Each number is 128 + 32 x the weight over its row's rms, rounded and kept within 0 to 255. Layers, rows and columns count from 0. The size above them is the row's rms in percent of the matrix's.

# layer 6 MLP gate, 768x384, rms 0.157, rows 285-308, columns 192-287
size [104 107 105 105  97 103 106  95  98 108 103  92 107 106 107 110 102  95 105  94  90  99  99  98]
[[ 93 114 130 146 114 100 155 159 170 162 105 115  86 108 108 130 132 166 133  88 133 101  99  75 106 125  90  53 154  29 107 170 164 135 118 132 204 127 102 123 155 202 136 207 132 155 127 164 106 130 123 109 157 209 188 145 138 106 109 116 121 115 105  60 140 139 135 108 137  93 193 111 164 122 128 150 101 133 145 110 149 101 182 105 143 139 132  82 109 101 150 135  78 100 115 136]
 [156 153 187 176 108 133  80 108 125 138 137 142 105  99 179 144 155 149 141 144  89 115 165 238 116 132 191 103 163 144  97 130 156 110  75 116 139  92 140 106 113  99 150 128 102 159 126 118 125 144  95 166 141 167 127 134 147 159  74 126 133 132 213 161 108 172 119 122 120 110  90 199 150  87  78 185  76 106 111 137 158 112 107 104  98 180 116 121 170 155 146 138 132 142  71 109]
 [148 147 119 149 103 169 138  74 144 108 100 109  88 106  90 122 111 109 109 138 116 169 196 101  61 101 116 202 132 112 102 108 141  99 131 144 177  42  56 101 154 131 115 131 160 107 124 148 109 148  60 140 241 201 100 119  93  98 150 151  90 134  70 130 170 138 153 217 150 109 105  82  98 149 137 162  88 154 147 110  82 140 150  90  98  77 116 136 162 103  89 130 163 112 116 112]
 [195 100 106 109 112 143 167 127 157 129 152 132 104 125 194 116 183 136 123 118 119 119  66 115 126 151 152  99 144 187 113 143 173 117 136 113 156  72 116 121 186 130 131 108 147 134 176  32 157  62 123  53 105 130  91 120 162 123 126 114 156 117  83 141 154 172  77  99 144 145 187 102 167 133  96 174 153 124 124 123 124 117 117 116 119 138 189 164 128 166 100 136 137 179  27 123]
 [140 112 124  94 164  91 160 113 110 171  86 173 133 171 123 134 100 109 152 127 135 122  69 130 146  87 111 151 157 155 136 208 121 184 144 140 129 132 134 117 159 102 104 137 100 139 120 151 127 138 151 142 137 133 123 116 163 102  79 121 166 170 128 123 119 117 150 133  98 147 153 134  94  79 106 151 205 128 109  51 180 149 175 178 126 216 153 163 128  74 135 160 130 137 106 151]
 [148 161 108 124  95 121 122 159 171  84 134 123 169  80 166 101 151 106 144 103 101 117 105 171 119 118  87  54 168 138 115 169 137 120  68 123 144 113 153 165 118 109 124 115 131  94 135 120 171 144 160  96 105 171  75  83 112 116 104 115 145  87 116  69  94  93 244 112 188 146 140  96 113 108  89 224 100 117 109  66 118 153  96 149  97 149 116 109 144  92 175  50 191 115 115 115]
 [159  95 179 141 163 135 169 100  86  99  99 151 136 145 115 128 167 146 132 115 149 153 149 137 163 150 113 128 169 125 139 100 129 106 100 118 108 125 130 129 168 187 142 187 195 185 125 162  85 201  95 125 134 139 126 107  92 129 219 176 106 129 140 101 209 123 125 120 119  87 101 121 159  87 186 100 166 120 129 142 142 133 131  87 135 126 108 106 133 125 139  70 147 114 153 185]
 [169 110 127  93 145 148 146  85 165  83 108 133  91 145 112 122 175  85  95 190  86 166 148  74 146 118 113 140 147  89 133 105 104  98 190 102 178 114 131 165 108  49 108 146 133  96 165  97 142 136 108  79 130 180 112 131 166 137  62 101 108 155 151 166 114 139 150  94 128 171 144  90 175 120 130  73 140 160  90  42 178 141 129 143 126 116 130  74 108 158 123 144 174 124 134  76]
 [179 149 112 108 113 101 127 101 112 103 130 163 222 135  91 183 130 142 116 106 132 156 125 110 110 144 178 114 117 120 155 139 125 165 134 150  94 125 133  99 181 119 119 129 127 160  97 116 130 132 126 139 162 165 119 133 157 144 102  75 128  79 109  85 122 145 175  78 117 128 128  88 115 135 121 102 125 106  77 180 136 153 140 158 107 128 162 145 112 178  94 180 142 141 174 159]
 [154 112 138  79 103 182  86 125  96 119 175 173 160 184  71 112 153 144 118  91 160 145 184  77 179 122 202 108 139  71 132 148 141 116 117 146 168 180 125 168 114 130 129 122  96  76 143 126 149 131 171 173 163 139  77  90 161 174 102 121 118 107 133 173  96  80 108  84 139 148 100 165 161 121 160 187  41 111 115  97 120 103 121 156 201 153 105 125 112 105  80  96 120 113 104 145]
 [159 139 113 114 180 143 142 117 160  89 149  97 137  92 143 116 106 108 139 149 126  68 159 123 161  74 113  71 126 141 153 174 114  84 187 161 118 158 163  81  84 105 143 176 114 111 150  59  92 129 129 156  73 105 127  83 100 108 103  82 113 154 116 129 160  80 121 122 183 148 125 134 160 177 118  72 154 136 123 152  75 129 125 142  81 103  99 128 122 115 115 138 168 136 126  66]
 [124 110 102  76 144 114 184 155 116 143  73  95  81 133  77  53 166 139 196 147 101  67 113  81 114  89 126 173 152 148 180 141 141 177 154 128 116 137 110 130 116 203 198 120  91 137 166  68 121 103 176 113 126 162 147 151 130 146  97 173 173 138 130 210 127 116  99  49 109 142 147  86 162 140 106 123 153  83 139 108 124 117 110 116 160 130 132 162 172 180 129 131 123 129  93 130]
 [124 119  66 171 128 211 120 140 112 172  96 111 154 135 183 153 126  96 105 126 163 120  74 165 160 168 131 182 137 124  81 156 126 109 146 164 104 107  79 196 176  73 114 105 147  80 115 117 171 121 159 182 184  86 165 159 112 133 120 121  99 153 136 133 147 199 127 121 121 107 188 157 130 117  96 114 182 145 131 126 136  92 144 141 132 177 136 147 165 206 158  95  86  95 151  95]
 [ 78 132 153 152 137 151 196 125  96 123  88 169 126  80  82 137 172 154 127  94 166 112 143  90 125  94 142  62 156 157 147 116  98 138 164 125 106  90 113 152  93 155 121 135 153  83  69 182 159 163 102 136 113 102  89 125  68  92 115 113 126 100 128 121 106 147 138  81 160 207  78 124 162 149 121 143 199  61 118 142 128 169  99 112 100 144  90  72 109  99 122  98 132 115  92 128]
 [144 114 109 112 146 125 108 156 184 108  87 163 148 135 143 164  79 130 111 138 121 180 138 126  98 129  92 117 120  59  92  87 144 116 109 132 141 116 158  98 137 143 107 155 132 115 198 206 136 116 134 108 158 115 130 173 114  65 209  87 123  46 116 125 160 117 100 116  99 190 138 121 145 132 143 130 116 127 161 114 165 136  94 138 143 108 173  99 119 166  93 139 128 111 120 121]
 [112 127 160 148  81 100 164 109 123 162 136 144 162 115  88 165 128 184 144 127 154  70 113 143 137  28 119  86 118  93 109 195  96  78  80 138 104  98 136  91 166 132 141 132 131 191  89 123 153  96  99 121 146 121 220  97 139 108 106 149 147 125  74 116 132 139 140 103 147 180 136 147 176 100 128 160 178 138 139 145  88 174 103 106 121 111 104 134 144 170 172 136  82 180  19 107]
 [121 123 141 210  88 158  52 151 107  74 145 156 135  73 131 134 158 135 119 102 122 187 130 135  98  96 113  87 142 137 172 127 150 168 122 184 126 127 125 116 141 138 121  89 144 105  37  94 102 117 158 108 130 113 101 183 139 151 180 136 126 174 164  60 100 141 109 147 145 127 134 158 128  87 179 128  85 107 162  93 129 140  75 165 129 119 107 123 147 135 144 156 128 149 146 125]
 [124 117 122 147  79 135 147 171 153 124  34 199 103 158 139 119 108 133 116 119 138 110 117  38 114 198 164 106  94 138 146 130 131 154 104 115 142 181 206 149 165 164  81 131 156 146 104  78 181 118  88 118 146 113 142  96 135 126 169 100 158 122 112 141 105 129 144  78  70 109 164 139 110 160 124 113 213 152 168 100 208 109 119 133 195 118 107 160 112 157 139 137 146 113  87 156]
 [157  95 148  53 144 162  92 146  96 140 134 164 114 114  90 173 105 176 141 126 166 161 116  19 164 112 110  90 160 102 111 171 142 135 168 148 115 129 171 115 184 158 193 122 101 116 145 120 184 118 124 175 180  85 119 161 181 158 154 122 137 163 140 169  86  86 109 158 138 116  88 107 156 117 153  88 109 123 181  74  97 149 110 135  96  87 117 118 141 112 171 115 126 104 127 108]
 [110 142 141 139 134 145 150 168 155 119 106  89 145 154 147 108 129 141 116 118 135  93 146 106 120 159  95 116  87 122 121 157 156  64 111 146 107 129 131 144  66 104 114 166 133  58 149 150 109 102 188 118 135 137 154  69 140 144 179  84 129 105  94 129 117 147  96 122  93 163 120 156 119  81 128 164 119 193 166 201  74  97 118 148 188 143 155  72 120 158  90 176 177 143 139 152]
 [156 117 142 134  91 147 124 150 100  91 124 163 111 161 100 138 110 213  72 128 164 184 162  86 155  87 146 152 147 152 114  92 105  73 144 157  59 165 118  89 121 137 130 111 124 112 161 114 160  89 161 149 192 113 119 181 123 150 106 153 114 134 130 129  84 211 168 170 125 167 132 141 149 133  59 119 139 160 163 140 145 117  71 127 130 144 141 160 104 124 138 135 111 171  96 133]
 [105 135 114 100 154 115 109  99 129  84 154 117 155  56 122 140 111 140 173 139  87 129 130  84 204 170 142 179 152  99 148  99 134 148 186 144 114 143  81 110  67 128  69 153 135 148 115 138 152 119 106  96 210 156 143 121 161 142 125 108 102 179 136 105 165 129 177 105 131  95  70 119 173 109 143 139 102 170  95 101 145 135  87 110 147 131 106 164  73 192 133 143 146 148 147 149]
 [117 155 128 165  87  86 134  90 107 121 140 134 180 179 143 135 143 126 109 145 190 138 132 114 139 152 183 146 157 155 139 133  84 125 177 125 126 164 175 148 136 108 142 132 137  79 112 142 128  95 131 172 180 107 137 128 167 139 184 135 120 159  92 171 179 107 156 125 164 134 155  91  97 147 175 128 170  89 104 151 157 122 199 160  87  77 101 128 150 151  98  32 121 160  91 102]
 [ 97 126  78  99 165 146 116 141 165  94 102 174 182 164 103 126 101 171 109 146  90  89 151  77 136 111 110 138 113 138 109 206 111  92 100  71 154 146  52  87 110 168 127 108 121 140 109 144 122  68 109 128 139  91  93  73  70 133  90 126 117 148 160 110 180 117  62 170 114 158 113 149  78 135 126 130  38 141 162 108 151 131 121 106 158 125 138 115  92 122  69 133 162  58 148 111]]
# layer 6 MLP up, 768x384, rms 0.174, rows 285-308, columns 192-287
size [ 96 104 100 105  85 102 100  98 105 102 104  95 102 107 108 102 112 115 109 105  93 101 107  97]
[[ 76 102 113 100 115 114  95 127 132  75  94 120 142 127 112 165 151 141 176 118 138 126  96 123 144  83  96  87  88 149 113 156 190  86 108  66 126  95 113  86 125 131  66 144 122 108 123 131 109  95 137 165 117 108  90 156  94 151 144 156 110 131 181 163  80 119 184 211 189  97 106 133 176 118  94  77  97 150 172 112  38 122 101 134 127  75  97  94 109  47 118 134 141 102 154 137]
 [165 146 106 123 140  85 122  81 143 139 147 163 140 179 146 125 144 170 157 111 118  96 106 140  43 163 185 146 104 138  81  95 175  81 171 159  92  81 175  54 132 129 141  88 147 124 113 125 152 149 100 119 165 135 165 147 122 126 128 111 134 121 110 124 142  90 146 103 202 139 173 153 113 102 164 140 138 126  93 120 150 105 173 103 113 161  65 104 143 124 164 120 151  94 106 121]
 [176 150 130  96 135 166  63 192 133  96 150 125 130 157 148 161 172 142 110 123 112 117  83 105 122 140 117 102 140 151 154 144 134 156 114 111 155 164  87 134 138 149  86 113 160 113 116 102 138 141 134 109 104  97  87 144 113 206 104 117 128 125  83 151 137 122 112  81 132 105 165 105 129 143 105 181 166  68 120 183 199 146 119 111 130 122 124 143 107 109  73 138  76 186 109 133]
 [176 101 193 148 103 156 110 106 138 170 138 136 116  60 105 107 151 127 128 110 117 149 141 168 156 124  72 164 114 117  85 130 190 122 100 162 127 144  82 103  68 129 105 112 201 132 110 121 151 147 128  91  95 175  87 119 221 114 166 120 126  77  86 115 136 123 130 193 177  96 110 102 137  90 151 146 113  75 163 137 112 147 111  91 157 130 149 151 168 136 139 121 146 130 103  83]
 [145 179 151 136 105 107 144  27 133  95  70  72 140 113 113 129 124  88 107 137 108 144 171 145 112 188 135 119 130 168  92  64 114 137 148 155 163 163 146 154 117 187 147 140  98 121 161 142  69 150  49  99 105 146 119 117 103 124 142  94 106 131 131  86 143 184 122 135 192  91 119 166 156 148 182 102  86 131  87  87 135  94  99  85 101  76 168 129  88 164 138  92  93 133 126 116]
 [120 127 161 132 106 118  89 116 169 133 129  77 147 123 172 117 164 147 120 173 149 165 148 159 111 151 142 157  91  96 138 118  55 158 156 163 178 146 138 120 132 108 124 182 223 120 146 139 159 107 187 103 181 179 147 171 138 140 160 145 145 112 126 155 103 119 159 150 146 123 171 128 126 119 121 120  78 134 131 163 150 158 119 104  90 141 113  84  75 142 128  78  90 128 164 123]
 [135 121 121 174 127  47 128 126 150  82 138 137  72 136 109 165 120  89 128 156 144 139 124 140 150 109 158 138 164  89  83 148 163 104 171 115 142 104 154 118 137 130  93  93 175 105 180  76  60 148 138 174 120 146 103 111  77  92 144 193  93 186 158 172 116 122 147 109 144 110  74  77  78 159 114  68 139 162 120 120 122 153 143  83 103  91 115  94 191  91 122 178 121 136 153 135]
 [126 130  70 104  87  82  95 128 136 136 153 118 149 130 152 150 133 170 129 121 121 115 143 174 155 108 174 138 120  73 130 173 167 141  76 190  90 137 138 184  34  96 162  69 128 138 118 189 175  79 135 153 202 112  96 154 123 150 164 174 135 152 185 134  86 213 115  88  94  71  96 140  98 151  57 135  78 147 165 162 129 179 132 119 115 162 171 136 128 159 159 111  77 101 173 124]
 [118 100 100 116  99 114 142 118  78 145 216 118  70 154 107  93  49  99  90  72 169 137 129  91 115 206 147 105 116 171 144 118 138 168 209 164  90 138 141 128 142 168 166 109 116 107  31 121 107 112 155 139 129 173  93 109  68  72  93 166 135 106 150 137 131 119 157 150 203  93 121  70 144 144  74 103 209 220 121 152 130 139 139 167 118 138 140 138 127 176 159 125 139 125 185 116]
 [189  95 126 152  91 130 114 144 131 127 160 164 147 138  91 131 137 103 154 128  97 116 120 143 157  95 125  77 110 143 107 153 101 171 103 138 133  93 158  90 148 125 217 121 121 139 162 122 110 170 103 107 123  89 102  94 152 171 147 163 113 137 147 142 144  66 104 129 135  98 150 138 167 104  82 123 122  93 159  75 170 136 166 138 154  79 122 114 184 141 162 127 108 150 142 149]
 [ 83 152 115 192 153  82 147 137 122 194 141  86  66 123 115 139  81 162 122 122 154 144 124 116 174 174  99 131 112 140 139 153  92 115 175 178  86 106  87 214 111 112 145 134 120 122 115 136 136 138 116 128 149 167 142 105 146 130  99 103 125 144 110 128 136 100 143 172  97 105 114 152 133 111 146 153 129 128 130 133  96 110 134 133 153 140 114 160 156 152  97  55 171  68 123 125]
 [ 94  70 180 129 146 175 150  68 111 126 135 157 102 170  92 156 115 150 124  97 129  85 146 133 110 109 135 164 191 158  94 117 140 151 106 102 108 140  97 123 102 137 151 112 125 156 180 122 140 126  68  85 137 162 160  92 136 116 138 179 154 102 119  62  92 148  90  64 120 116  80 108 195  84 145 123 100 173 154  67 105 109 139 126 141 109  72 172 169 119 146 129 127 132 122 111]
 [135 127  96 173  70 158 164 153  94 151 145 154 103 131  96 178  77 153 169 133 133  81 103 175 154 160 159 139 135  90  91 162 175 138 106 181 173 129 110  64  93 101 123 166  64 177 142 114 129  99 137 124 180  98  86 129 129 124 130 156 173  93  93  93 125  85  36  63 100 120 121  72 121 130  52 185  89 109 135 133 104 111 135 163 138 131 145 132 129  71 131  95 219 102 167 124]
 [127 100 129  90 119 120  99 184 156 121 137 125 158 127 142 185 101  94 129 145 196 163  99 139 172 112 191 108 139 140 141 159  54 124 167  82  95 109 122 154 134 114  99 116 179 144  77  91 128 114 134 137 142 194 119 171 115 143 135  91 135 133 147 126  37 160  76 205 127  92 158 128 179 110 162 169 142 110 111 174 102  71 102 128  94 102 118 110 150  68 165 115  80 175  78 107]
 [109 191  93 135  94 112 174 142  58 125 126 154 124 136 132  80 126  54 121 133 107 133 143 117  92 155 160  52  82 132 152 179 146 138 205 163 126 146 104 200 173 142  82 152 113 144 186 133 105  93 146 128 168 153 126  82  89 151 125 174 126  78 144 111 171 142 118 139 127 101 132  97 128 163  80 114 113  68 115 126 121 118 150 125  29 183 117 112  81 129 142 167 163 142 108 166]
 [121 101  81 157 117 108  74 137 185 128 139  84 126 137 128 170 163 158 142 129  79 154 160 108 140 106 146 102  98 146 158 142 103  75 131 135 169  95  49 161  63 138  79 164  67  61 133 117 109 144 203 133 150  74 177 115 176 109 119 143 161 122 117 130 105 105 141 104 122 132  78 159 115 226  89  99 199 174  99 157 185 147  60  93 112 139 112 105 153 115 130 101 151 125  87 115]
 [194 101 115 128 157 182 107 101 100 179 147 112 176 105 149 121 128 128 103 143 167 161 109 138 106  79 141 105 111 109 154 104 122 136 131 140 130 133  96 168  84 144 177 129  69 194 111 110 127  75 146 128 181 163 117 177 115  67 171 150 121 171 114 129 106 109 127 122 144 159 122  83 108 101 139 154  96 169  99  48  97 134 114 114 142 178 140 143 124  85  99 156  96 153 164 181]
 [161 128 116  29 126 186 102  92 148 120 152  49 129  97 143 100 148 137 223  99  51 135 147 165 185 116 135 107  90 109 138 169 117 135 198 121 129 109 143 142  63 140 161 107 141  96 123 124 149  98 115 140 135 135 114  79  95 157 129 146 120 160 162  76 110 190 121 115 173 119 104 109 118 145 146 160  64 113  83  79  77 171 195 143 114 170 136  89 113 178  91 111 136 114  82  76]
 [144  63  72  92  31 164 114  89 194  93 146 158 108 123 110 159 136 141 209 135 159 136 140 111 154 167 124  80 119 146 127 116 102 136 153 143 125 192 156 169 153 127  99 141 139 140  90 146 172  85 122 110 135 131  83  94  99 168 140 168 119 148 143 150 141  83 180  84 165 130 120 143 136 114 104 102 112 132 103  50 153 142  66 138 114  86 147 168 125  81 131  97 105 115 117 112]
 [143 161 123 179 124 152 140 221 126  89 141 148 174 130 184 114 100 139 118 117 114 109  96 194  92 125 112 142  94  68 162 106 138 135 179  56 161 133 103 112 118 130 135 158 136 107 162 100  65 102 173 133 158 113 223  58 123 122 133 144 195 124 165 119  91 142 116 176 140 183  83 141 134 144 141 150 129 148 109 180 162 109 118 167 155 121 162 146 108 130 158 104  75 146 147 139]
 [123 195 133  77 139 110  98 125 155 171  71 151 107 136 170 159 118 110 131 197 129 102 160 145 138 185 141 121 147 173 150  63 163 114 154 148  64  95  99  88  85 117 143 119  58  66 166 125  78 185 130  69  80  77 167 148 121 108 109 129  95 152 129  61  66 153 135 131 160 172 132 119 140 110 117  76 111 128 112 158  99 107 167 117 110 115 159 146 148 118 107  51 142 122 154 116]
 [ 79 169  66 106 169  89  96 113 153 180 200 147 142  84  93 159 112  96 174 189 116  86 101 111 125 163 102 155 126 106 118 105  83 125 147 142 118  86  90 116  54 163 131 118 135 109 153 188  48  56  94 179 166 104 171  91 139  84  98 119 116 119 128 110 148 153 126 120  98 100  97 131 139 159 148 143  94 197 130  85 111 144 103 128 163 143 142 117  97 156 121 131 164 130 150 163]
 [155 134 103 137 185 133 136 231 113  96 135 150 131 119  69 162 108 123 108 135  93 166 173 104 125 135 129 120 115 140 137  83 166 130 138 141 107 105 102  52 137 119 132 125 143  97 105  82  51 139 101 107 145 177 119 138 111 158  69 121  94  48 163 109 124 176 125 102 101 133 146 101 103 117 117 119 102 185 137 121 115 108 124 144 111 109 133 190 188 130 156 172  67 114 164 141]
 [123 221 115 153 147 134 155 136 122  51 204  75 151 149 177  85 136 129 112 124 138 118 123 105  90 125 135 123 162 182 156  67 137 123 189 216 161 125 203 119  72 103  85 143 137 155 112 122 143  77 102  79 169 145 184 114 194 236  74 161 180 137 116 157 113 112 160 104 107 180 112 113 132  89 145 115 211  85 114 126 128 135 120 127  87 153  97 164  91 126 115 123 108 158 102 193]]
# layer 6 MLP down (transposed), 768x384, rms 0.48, rows 285-308, columns 192-287
size [101 102 100 106  86  95 101  94 105 103 103  96 102 106 106  99 100 108 104 109  97  99 101  94]
[[ 91 140  95  81  64  69 144  90 134 174 175 115 105 129 145 146 152 130  92 153 149 155 130  62  86 148 137  52 127 107 159 142 231 100 180  96 103 101  70 120 144 123 103 142 126 150 118 129 108 108 142 177 101  86  91 127 131 127 146  72 104  68  80 107 132 131 187 123 151 117 122 168 125 142 111 131  75 118 118 125 115 113 115 107 123  84 137  56 117 120 152 175 132 132  79 148]
 [124 135 168 166 175 106  94 104  98 126 150 140 114 121  97 140 132 141  67 159 120 119 197 105  88 133 150 152 125 147 123 128 133 156 130  81 117 117 193 159 183 166 145 129  79 125 141 112 123 109  78  65 130  99 194 131 114 113 165  85 200 157 140 122 182 170 176 158 128 151 141 106  96 159 102 135 106 155 147 155 161  20 116 123  81 126  57  91 152 157  77 139 144 101  86  92]
 [114 166  92 179 102 118 100 157 103 190 144 157  39 123 220  94 131 150  76 121 142 177  78 138  97 142  85 164 130 145 105 151 151 128 120 154  92 190 158 189 219  77 138 115 147 132 138 117 142 163 175 137  98 115 158 132 171 120 162 124 111 123 116 128 119 103  70 126  69 135  55 169  94 139  56 137 129 140 126  99  98 120 166 109 144 189 126 155 123  99 118 123 117  91 102 114]
 [ 83 198 188 108 140  98  37 129 148 175 137 123 119 139 124 197 151 154 122 153 162  87 139 113 125  84 103 131 140 143 190  93  66 128 158 191 109 101 127 116 146 128 135  49  97 156 114 120 115 154 133 107 115  84  62 133 155 125 123 163  98 167  85 154 164 123 170 129 150 122  53 142  90  81 119 127 198 143 160 118 101 162 110 143 176  78 113 118 132 114 185 160 118 116 143  81]
 [150 112 131 183  47 140 110 159 150 153 136 102 115  75 138 112 139 109 164  98 128 166  81 123 138 146 129 137 127 118 156 124 123 200  98 139 129 120  97  95 155 119  89 116 167 149 134 120 126 136 177 132  92 132 137 194 145 141 170 155 126 103 129  98 106 184 137 119 159 109  85 177 152 201  99 140  29  85 146  80 129 150  99 112 125  74  98 103  69 119 145 195  48 120 122  86]
 [121 178 180 162  62  94  75 127 131  59  94 115 152 118 117  99 141 110 131 135 139 141 156 109 119 126 156 114 132 111 162 136 144 148 125 141 176 137 136  77 117 168 100 112 184 117 145 145 103  66 179 168 151 128  92  93  96  92 103 125 168 141 195 159 155 162  93 145 113 116  97  92  70 152 167  92 171  45 120 165 145 162 147 131 137 112  97 151  82 170  83  66  97 152 162  78]
 [152 111 150 163 186 147 170  86 146  97 128  94 111  85 127 161 160 149 130 104  95 119 149 148 122 128 117 143 114  81 149 117 118 143 105  84 128 160 165 143 115 148 161  71 100  65  70  88 110 102  95 176 114 131 127 165 117 122 160 215 146 182 122 125  52 126  74  58 130 123 145 117 168 145 143 154 141 177  95 149 101 102 139 138 133 139 148 109 122 169 120 204 151 159 173  98]
 [156 151 146 219 111 135 134 178 134 129 146 141 169 131  86 100 132 150 109 123  59 105 129 140 134 146 125  76 165 109 134 124 107  73 155  84 135 131 132 111 126 177 128 212 121 164 166 103 121 129 175  93 158 138 143 137 119  83  63 100 131 137 149 153 120 109 121  85 144 125  94 120 155 129 146 146 123 117 194 123 139 107 146 148 105  81 135 159  68 153  76 163 109 132 138 150]
 [126 116 106 124 111  69 118  65 111 206 111 152  72 101 141 107 153  87 114  66 143 105 166 121 121 101 130  93 129  59 126 115  79 159 163 141  78 118 167 134 140 103 133 133 145 116  94 126 161  36 116 116 125 158  85 164  46 116  67  94 116 140 150 164 111 131 160  91 140 135 152 194  93 127 149 165 146 116  89 178 132  65 128 125 107  65 189 128 163 166 132 142 175 151 101 175]
 [148  64 117  97 115 146 135 114 150 141 174 161 170 183 117  99 133 183  90 175 126  99 195 134 177 125 116 137 156 131 211 161 117 135 158 107 104  88 129 153  86 111 119 108 200 164 150 155 129  95 186  76 144  96  94 114  74 146 204 123 157  81 155 107 149 136 144 144 132 143 158  99 154 145  90 109  79 105 140 157 138 105 112 121 123 144 130 155 153 151 163 181 160 162 146  98]
 [140 135 153 209  95 170 135 158 183 118 145 179  89 129 143 149 144  93 114 127  83 122 118 142 121  97 141 123 133  73 120 134 121 143 200 117 106 137  96  66 117 128 129 188 112 169 155 177 143 135 159 109 101  34 143 146 128 174 135 191 175 139  94 108 125  86 104 150 182 154 193 129 151  80 138 147 136 171 152 117 130  73 167 137 119 124 191 129 153 146 147  99 155 144 129 155]
 [121 114 160 118 146 141 139 116 155 109 137 110 143 118 118 161 195 135 146 186 132 148 120 129  99 116 123  96  91  96 107 125 143 140 135 153 171 124 181 145  86  76 109 126 101 137  77 135 164 172 101 122 121 122 142  95 103 106 101 138 122 132 120 149 124  86 107 101 155 167 104  80 151 155 107 174 101  88 179 144 161 161 113 142 135 138 139 129 121  87 120  55 144 152 165 104]
 [ 97 174  93 210 154 161 110 133 190  95 112 152 106 125 105 161 127 109 124 130 104 121 122 107 147 114 155 135  94 141 145  88 119 115 170 108 114 167 160  89 100 143  39 112  73  74 131 132 157  97 110 119 209 195 151 170 131 139 141 137 110 154  68 106 104  94  92 172  85 152 116  85 147 123 127  34  89 157 140 193 142 134 108 136  94  99 120 117 183 142  62 133 152 154 139 136]
 [161 129 163 173 147 132 163 141 109 128 145 144 122 135 118 166  54 166 191 129 122 115 152 127 129 170  90 141  71  76 160 153 104 111 177 130 194 162 123 209 125  80  86 146 158 107 174 169 149 101 164 134 121 213  93 107 202  76 136 108 122 110 121 106 167 192 119 128 129  84  81 124 150  74 160 140 116 100 147 113 148 152  88 157 119 103 135  82 167 149 185 165  36 123  91 202]
 [131 200 133 126 111 106 137 161  98 162 147 129 154  98  77 140 106 105 124 108 178  91 147 145 198  65 155 144 100 140 146 105 191 165 113 115 165 147 159 151 183 135  75 124  62 137 147 112  99 102 142 165  50 119  78 148 185 144  56 143 149 116 138 101 120 173 146 121 110  84 136 118 145 163  84 140 127  76 116 176 167 146  89 160 140 162  65 191  99 148 127 152 168 110 133 132]
 [112  91 127 153  51 133 111 169  97  89 113 170 153 155 113 101 120 105 107 164 188 157 105 150  80 168  94 147 137  94 134 105 126 249 120 136 132 129 132 117  92  81 182 120 128 141 128 132 172 123 196 110 124 126 154 172 141 168 165 133  81 121 139 139  78 111  76 144 135 168  95  81 114 106 135 139 115 103 112 121 116 156 161 149 161 116 146 145 164  70 137 126 128   0 165 178]
 [114 128 175  78 113 116  81  90 181  98 140 129 119 104 173 115 152 131 136 111  89 132  77 167  73 104  85  51  90 138  74 141 127 138 171 138 136 157 117 155  87 105 159  99 100 164 144 140 156  73  93 110 193 108 129 145 163 100 107 124 121 120  60 144 122 154 148 152 108 150 146 130  77  99  97 150 136  89 141  86 141 180 125  92 160 142 101 128  48 109 140 165  57 184 161 147]
 [174 132 148  52 116 114  93 128  75  78 136 119 175  90 132 159 122 132 140  94  78 159  58 133 148  48 178 114  90 133 138 136 116 201 143 109 142 160 112  83 161 138 140 100 144 132 110 117 185 154 212 178 198  78  94 140 150 118 129 114 100 172  89 114 139 122 124 182 163 153 154 128 132 151 100 190 145 176 125  88 175 144 175 104  98 151 147 175 178 142  75 131 160 149 208 103]
 [167  94 116 100  80 139 125 151 141 130 116 194 190 122 145 173 134 104 114 155 134 132 111 102 142 179 149 105  70  71  62 111 106 139 162  74 120  99  92 100 142 132 194 150 182 136 122 115 104 104 132 110 116 166 137 117  67 111 141 161 114 151 142  28 166 200 164 130 127  81 171 179 124 105 129 170 137 191 175 145  79 139 156 108 114 125 140 160 145  53 117  71 137 171 125 120]
 [100 123 129 190 164 135 128 218 132 112 132 108 120 157 130  99 124 111 174 142  25 159 124 127 143 118 110 130  45 171 112 192 173 112  97 173 168 116 103 171 128 127 196 142  86 151  91 137 104 110 110 111 137  79 122 198  93 106 174 167 146 133 107  69 153 181 114 113 109  70 124  74 139 123 174  86 159 134 129 104 145 119 149 162 139 158 193 151 106 138 128 128 142 131 106 123]
 [106  75 141 132  92 130 161 124 150  76  97 172  81 160 132 126 154  87 137 107 127 155 109 129 123  65  83 148  81 158 151 125 139 196 130  81 208 124 114 188 165  66  79 121 170 110 102 160 132 184 125 136  82 138 141  79 134  70  93  62 159 114 123  82  94 103 112 116 129 174 116 106 125 137 117 202  71 141 193 137 160  89 171 114 129 121 156 118  87 111 106  84 127  80 172  87]
 [126 121 114 138 176 142 109  90 101  67 191 105 125 135  88 146  94 119 225 126 173  73 125 160 172 128 152 137  91 139 180 174 146  89 108 126 155 106 105 103 121 191 133 128 112 150 134 155 103 128 131 147 140 116 160 167 164 146 145 117 123 140  93  55 159 137  83 132 121 132 146 141 152 118 106  44  62 184 156  96 145 113 151  86 155 165 128 142 133 130 141 105 128 107 134 143]
 [103 146 110 179 115 127 151  94 122 129 147 177 120 127  69  83 155 108  70 148 120 152 156 141 140  91 146 124 130 111 117 157 188 126  57  72 153 122 108 110 220 133 108 100 114 138  81 108  96 170 102 100 159 138 164  78 153 133  80 123 144 152 116  90 126 119  60 177 116 163 168 169  87 119 117 108  84 108  75 121 113 170 135 111 178 128 136 157 134 145 179 141 143 147 117 129]
 [157 105 110 178 123  83 118  99 112 131 103 113  94 127  98 108  74 143 152 158  96 154  66 104 132  95 125 152 128 133 130 123  67 120 125 186 145 166  86  98 116 168 168 110 118 175  97 118  91 120  78 113 118 168 109 148  76 152 150 104  93  73 163 127 151 114 110  70 146 140 136 118 144 149 176 157  87  45 147 149 131  96 136 165 142  96 176  59 165  74  83  97 129 134  65 124]]